config.yaml
d_model: 256
activation: "swiglu"
tie_embeddings: false
init: "uniform"
init_std_up: 0.0253
optimizer: "adamw"
dataset: "wikipedia_en"
Each number is 500 + 40 x the weight over its row's rms, rounded and kept within 0 to 999. Layers, rows and columns count from 0. Numbers have three digits each. The size before them is the row's rms in percent of the matrix's.

# layer 5 MLP down, 256x832, rms 0.0926, rows 0-62, columns 0-103
083:538474498476515429413447461447569495511493478493510461440457452473519465542534424523510512520461565533492553426524522461402500478574516489488518451457426582563454516550467580499443467522482470541430455575500458500506466473463507519507482485492577448499496570520542490465471448546403498492528555407427475461440456
104:488484517555542552418574478409586485547462477523569488451513562509470557521502518513449507498470451568533584422554457448420521541528489479582492546494566438484515553489463464480470474511475462545511527463505540498548487484458508476478479506548566406500491529420460541508519572439491544487524497433558555551489583
096:517480434476533527447431519511479526514459546542561451453539466493486462471483511502555467573489458477532578555557540479528564446562512497482401517450489477424478475455509481550502507491491481482471461501536490470502498435483551483510526496488559492465537566424494516509556543499494498537483498511464569519511527
084:527493421440533500457502552475559510593479505523516607429517540550510563490485480494522556534484489536542481481470514529454439571488524473554454486553481466482414558621460505485501470567475475468544518504518450495510545458429515483435580431482516513510520493444472506490510510504523516440521489509505486510463405
092:473437453516523441466551527457521531496485469544547514476416477505494516505426540465475509463558452509558478524504443476523512518532510448487446583531482410542500495483534505441528492487557523446530476510530504490520527508573529483495527503468582543409466495475548552402568467498471562544510510494490485483496496
145:543538531498477485553539536520487503530448498458541553483399506537549515471517431529541554492502452551541549456507541534477466496572502546528540538452420481457497496516469526533433474448409541511526487507589488482480516499432488516514454524463465531461495480420495520474433504496443553424523448501584530475464522
095:533489433434533511529569482496577471543507488502475521413485549474518490483596467561538493536527523456483493533434433462476594460537554512473489567464538499484570506483459497553485474448559495487445475468492507470567567525506485452433491464497500576475473523522492507475437565543452518429467441490481463462523515
098:530470467464545450504497385489473526465455511520432479477489482545481428518427453497525491482494526561509455499481531473493452507525566526484541572542481449505501504512551489462420513573472511514502467505483516511512477550522519519526422460490500529519542449530537488511482497515482525551522487411460529527488562
104:424446503419497421491452505476524531574462522552527540479465509469469425492486593443503531484446469541537484456520512428515467532518512477545497436535481570583492508511551501547503465478517469556563520537520531533490462509498435595600399511519512482422537482518495480518499513497421470443500524543513468471395444
098:482492439450490516500518429542431497519453470477555523470539521515513456488477476445571532501534466516564535519481461492508438532429432556519490474477492471480556469528518504469488440556536515456436491520473482541477522513563451452472458423525501557470501536511538506494493503497431563458486565524483521491539470
087:574470528533498524519470518456476398495488488494492584517451572462545492520508479530524548504509490444526551574518496601477556422560557465556478560500523503537516447453466512616552525497491534497488450486436541481487487516455435554498497411453513472477473525529505459545561501511398505530448578453471474470460462
101:488518439488493504504464465488518521518497472503439491450525491517485477467485477481512510511545568509472480475521496508578572519539593528504507546549498464572447516503531474534526491558538503406456436493520527415424462529509477493513471530478570519494495540518523574489517479520433535456502573531537494492444530
093:459415535512532442474533495523479539461549518514515484530536559457505522541493547501523542535414461479499501509536477457507483483531468597515488517538529496550470597507512520420463467488451445540513476490486457539547523445457536452436440483510444488556499490492513431461555494478510622529501502434582511548464473
092:546482452467521543497477454509437590585530511470474539462466484521531485479477550463505444542492554564499520527470506467516584541491473564471427510550483499480557491522540521453526481557551515455519521454496522559469481565478442489516512515506509542506473519466476634522457438469523516448483447557476448480498505
100:475523544484535502510459465497482578531472549389499576451485534497517532522542534557532515506565476452499474522486528486508457523528541558480466545521547545558480463475438554506513501448489529493479556438492556495482486589464455531438510440553546500515505451565468578491486461489448490558487550501497476540531512
094:563482452561507538521476478559558517512531538493538578484482537514483474484537444511483451567561492489464554424440454475481525459494413525473552471448504486494517545528511526466507500490466504537474589503501455510495495499487480470560502518525458492446516504535538472521449452557466471479529594459532443518519527
087:568523452439514478523550483438502484590521505509463528524559457555480567501520532449474515403565545483430426563485495510503547630472581502597476490405553498529530512467506434542485483492522542439490400481561438478463570435539481504447539565498531534457520487480480492448513558492537548514512479474567517481517513
126:431437490482467468499497513487457509440460538521432522519572535477435516477464436474479576540527445476510544497487496496473529552504546439410500439504480475511532552546505502527508429442515451500480497470575458532414518419554510511445498536432477406507540517474572538481508425455482577483450519579524488503461442
101:468429502509497521573508489506523484522573589599457495472545479524598492599534457502549516402467545534461528505529467456503526472583501442471439561519474517584501541507504474500523527530530559452488524468500487478482465407542512533484510551535563497476547556539457497496531502456506517562469479510469556496509489
104:564559509471477500520483504455470485452487486495497481430465462594568480500518480507478495451509492566520539598481474511528487465514489532538509469513426515521476457527377421514439466533490547550545511545537483560500524502487525501540402479507498482457475455551508554477516457486455536575459529520485505474545465
094:497515517460536548472505516473513433575531527415520441514535531528516551493536459446467504475560542491625464551498475498532417519517499548485464551560485479560528490523489488495489523558518479422562555489505488494559538496511576457573436454516516477585505496410522566444572478508459584482487473420411541508470512
095:504527491486480461500486423541451479551524472500528532493458513521493477487506528482464485461515486446529504477487463512516528512457491498488522494555609518474549567470456537535429563587513495529430523521456499540558548462555475584548393552478512497533525505515511516525457510514395572516466467446416499542544441
094:532481512545446525535512478479482503534504479503511560547538464498539443498475478458469460516438391511463529534534475477574478529526496495494414461468508452509516523464477505468558460500494480442457456543520557515606418522472522560531505503483462436481522580477457561526500500547572508476519507518536494487419556
091:504505497482510399530405539466486492453556420542468434494474534481496551520443555510524529482481471551461547408446460453525496526524514454501439417426510545598499513456549483497479554472442441485503498512488543533537497487544449477526514488475550486468528501525533572480479419552483457472498534528461474500436457
094:543464456512497501558535420445492527474422576498542448480434593521533506549536428473512474541456529456468518461495483532533523642489436509466553424532469489492445522464526555501480529467546435412514461554588532503489542489447553523473408489532512440534545531543494490510502534508544608495538515518513460595511479
085:546538427458453476518528515561535503497421530448497414498434514487475590574511523449500456509534568548478485541463478538536500556425500483454505441499490497525515573419489513477555566535508458440493537521560510530531501526496546531495424510431460538451570496481483518524444517529532493568490507515477541445507513
091:499465490462516479473475484499505473464435462501562496460502513459532455500530497511501478503457479480477481510538530446487513534468500484541452533500490603524516460539471498459438465480505553623490509443520469505462507521491498458487410488494511526451529464476528478528474499482471482458487540524473491508462493
089:502497544542489528494534527414543506458512451524432570494535517411489444461485557477520482497491502515503513492475513551522515527501522535540526545506513485399517423508475435518438475513530506531454536484457405405455559500571504561470512528422528517498526482545459487498502560501482525449619530526480519490542562
097:499623474455435433461507498515506470559529513539485444525437449520479498440515436488539486529471486407541500503516474558472485445472436517510558513465404506521513473543475494529497456553506501494517427456580497477521545471484484480476534496458443494499463503445607497511442564544544488510450472536517504532513466
092:476495519450439501454501529419497476499481562509534539463504599557514481479525466513559497529560489527526495503521444548525543478525499518485491499452457498486560498489476487522521457512531519479489485457484496441516480452464553374511418462480445434492460528478581496585492544544462438556516459497461504475498468
103:511470503503499496590507450552453484515480513459462472602466455514399482557533611581534476574495416494449508523496497536488483518486407405475470514574460425529556520551493513491552550505540503520518460515573516488604527559534464491496596549433500486512487511512438453510492510528493446507489505481495527431414512
095:511541499562522491473479619507486513520539514423562515501520449528448536514489498482489482506584587518474530430521541497486502385516543514452472561449496445556453437492468483516488446503518483561487482510456467585501471483479563436575511533489548516439514455548482459535471503401525494485536521510471484496499529
090:548537486487475525533522515558536470547455499594533469542457498460466505510445530490463469484524471545409486515480480497456556476490440535484526454471544529510425471518535476527454533561462491515508588543448513573515494497440448595441492547486490429508515490485474429471475401562512464485534549362516458459442530
105:465549539469495502455500491435508485512534467495541520486505490461506475511604494551463552470491568453500512421509481489526504547471498521461448535496560460517468513506466472511553476510493479495431452477430431509506525519497574470473488508489536564460484485512491455531451487572444457453597528532482443462578559
103:519484500609565531456467514553517547455444511446494534526491459498515506530481492448452499516486550526528478458455492460492483594516504506458480470526459539517427521488516560559471436481405472535392603455510473454442454467537544555520530492560508469494475521488455580485506496537487471484513508508580566548531470
100:509505512505467576471513466568494524549452540538561527479550528544553468475511509518477547488581501586593530476494491491455484551521463540505534470516553417450405565487484542487523502525445522555472559460503495439558493520482528531490458446528488453490463517476537560440474495483508472487466487534450500497478491
094:440556523548406510583487442508391469497467490517468546571597472561575450493503522564596458548488492469434547480482479452521399487549464477492482562518449540549512481437540565511497486478473462569476510473537449524528560475488549477486537498424435456468527523496467448593437522528516431497494535548492441450512454
095:475475519522443594509518453475533488525474479554483516533567570466611556481503472508537437458601495516494456469481531492524549500615439491516513531552454489492516483479585571483511473492548469559551527447565512446446506509516506560501519470491519446455506521552543540509411532481551514495569545508564468578517518
102:461528437481499563559485468486499501551548484480460458510495487494496490483558440473489470521514478473446501605434508509506486450477555501434491465510437369534455396546528517529520504525526479402506482512489499533423486591556502564553564504500479566493486521503531422532471471506483558528551484564514524488562468
143:534481473552460506561460500513572489498537481502524553543508414517528561491444569539457449493527465533474458545457546513487486486458479502510530570514544427525533442451505471454432524522535534491492536508457553487519427581526455491481561464424502482514497480602492517479514435482487501557519528563503454462417506
101:488528423409526539573484470503488565494510489506498542550476470465447460462521494481510391545512424486467573475494520483539547448486521472566485504557561523513559514516469521496447477474500483479533457531542564500450532501476545542407478479466569458536541544473519579522499462509472470436488507479458482508501383
086:458511528523520500503438471574448472455515495454512589463458512467433521526516515543501472507457537529525511520455559455485491428515459543489501518427497513508448528571420523459502463482437444576491517502447421514517554444424493560516511502480521490442486533555465483434507439522460598481571464522519492543395567
090:493511482556472580470480511584500469391574444512507479489452447458440433499507538480499534504548505521503521458540549472572479494531549498448459556572499525565483543525482467473547488492463470545500461501467452496606529529458558457537450573484553520480473504526529420451534496450449484404515472554477517535478490
095:461516489443524478535528555541494506528479536484526503523549511585428461438535565549480528504444478446467539523471498534404554474543511541481475459456527485518493425523502528499518535438477549446482557484550547430474502493465477458462585527512505502510525472465563483526499518512483428486450419516520512465550457
100:539533575529468511462530473559539502499491512462456462529513523507529518538510505478457516465522501498466589511535436491487431534465521490513518490476437548556498490500539482514485544575488479581505522469452503563466472503461531474511469568486503502456470549518476481466575513484519493484514488512537477478444501
100:537506470464481522525545526446497513497476491485429480479488530487462509529483501503537497487498473519483416523537446547496494524484517503517491474567515516457561437528564557539551537539497494553501574547503457464457450535487490470543476494465537554483458510490495486562538545475535402592469506464468475480532506
091:456566512460517515489519538504500507461506509448501549510510573519489456555522455434468464476533459531465461516562467535517477557530423552556450521483506562436546483533456516446472423402550488597540430494506552507537431475531498482486492471516501411524391468518483497474421490488488531524462481484529503478556492
099:527531519504500492489491558522480499478534524455514570492440545524461495565529520432478506486546530469553572519495435512498416502414547491465587480601494492507477467474489516524503500593584493476484446478461450483505482461487556494494434521493554532486500538531502477428482481513562576471544484553440517568500452
096:512504434503491449457506528526530425569501547504540487455539496495470506445417526514510531466476583405514464545475592519514466463442480491533421476485554510528404509477524498501473482495498471458523516534501498460519550558492528479475494508582442506488555507516512477566504529539447517491491500509527550459516504
083:510477563484545576452498495463525460455487560400560474412564411552496504473518458478455515486440488430530536452441504463523484458542486505519406431567541439476473470528535524420445428452451517440513497514484493504504451574494530528454450468567515506502435542454470477443487482458502507458559490522530543510492499
084:421477584543519498495573491469573501508527474435479449493601504568487511515491629531546548470467489432466503486449544490449564501523458473565541494624506501532505434442517497516503539534489520539546455489488488539480488496497501426507524516496554465451482488549540443530563507521527529540440520532529558398495472
095:476513453535503499523521529499510517495508450512497469529497455553507526583549533461513477464510492548553494480539524504496431496548485441522472573454490543543436535459478521505435515536479569470540511502498494507531473545489453481438506507473449518541507517511515522457505451535539523566556505491528496537506515
093:578458464508535456538471449467496504508512541515463446513502541520485522454480535508476495526538465460490474438483490460464571439464514428435424515451498484472469431503530463457478497398524444473559494452509477503487548536508445482586497513491502555516473500461402486470450445463438522432451499454457509565450506
095:520450443504498413444514535530531450557469578544544482508452459512549534437456474479480497478442449445525484414491500550559437483463547528500510497506426525500523467526517522514449575421566492460425460520515546517463447520573530505461449511526463447456498534498541503505440499546532518439476538553534474512459472
235:459529515519503520533528537479477493481486511479496524528416512501557535421621473481511395528525466514517546432480510527441491474480521498490491488469494574483512486540446557476541542510477375453533475529505545518502545479390507491485497478539453467499481687563472507505478475486512458503488497478543551422460505
097:486518498537504583558462604512529469532496502467526499555468499524548446520465471471446523495500547534563579536469492515562506468522471568552462463471435475432460493523399501489490537454499521490522518506537521507567487505433497483546522447459451468574503478549441529501485500427492438504570517499486483505506536
097:419542463480427511484533484405485474475463435430491465516513492392499517503511548479491485457491487451582562437444535509534426476468463471516521486443492484546477464494518505474537543618422487511434502475518563586497553520469463475557495529499544522472522496521471567449525517526490552567483545542498536508503527
100:397517476521431499471566569516572548473544520517491538449498483492499467478512545565484470568455534443465505560476541550410507458476471379463498513522513521560501476570480516466478478485474517483581500534482508491546508505553452501560558446467513472484528472537482489512454494510404484479495544484449457463482532
095:512518516547437514482483578485540538459520550518481510528500526541524531440546585550383538545405598588466557556566476484473451520516526490572492523459491420511539490482520541552464486518447534459499509460525475498541510479502553528448479448476482508505489480500510533517420489523477541475482464549477456509475484
095:511484550577481533484512555482476438532488446531437471417518510399463514542473493520488471577564462490489494539564465541546482499439496506472420493462519558478458514540466500545453481531506493530567546526496504489552574510500527604444537522476543469464524535495437490515579463505542430491481503549486462501516497
097:519527516501502504433538484495466417601533455551509559497489494578504484505527516583592531463520440492528457466492487552484497460499487473532515452474511457509569496461498472587488497486494468520452468525502606498401466414569514492479480513516503483491595452439471489517477533557463464551519560487503439516526476
109:519434446514543535456549536460495501563533531483512529435509563537526441439557565445461506487502458457558461532510477468542562491503585555532472436523470467560487522506500526487476396445504514483486428496516541510502566468484488503535490502510582602544455562433573536467495464524533467474484569506466466452479489
086:478564507511482516541451504541454470557515565500482552433580514516538444472474467439545471501561511480526391448524509530442465569499502543508503473560463479430497495531532570509511468553554499502510500477494444514531495443470489552522494449556466489564530541502577565529488510489504485478449462451467482499512536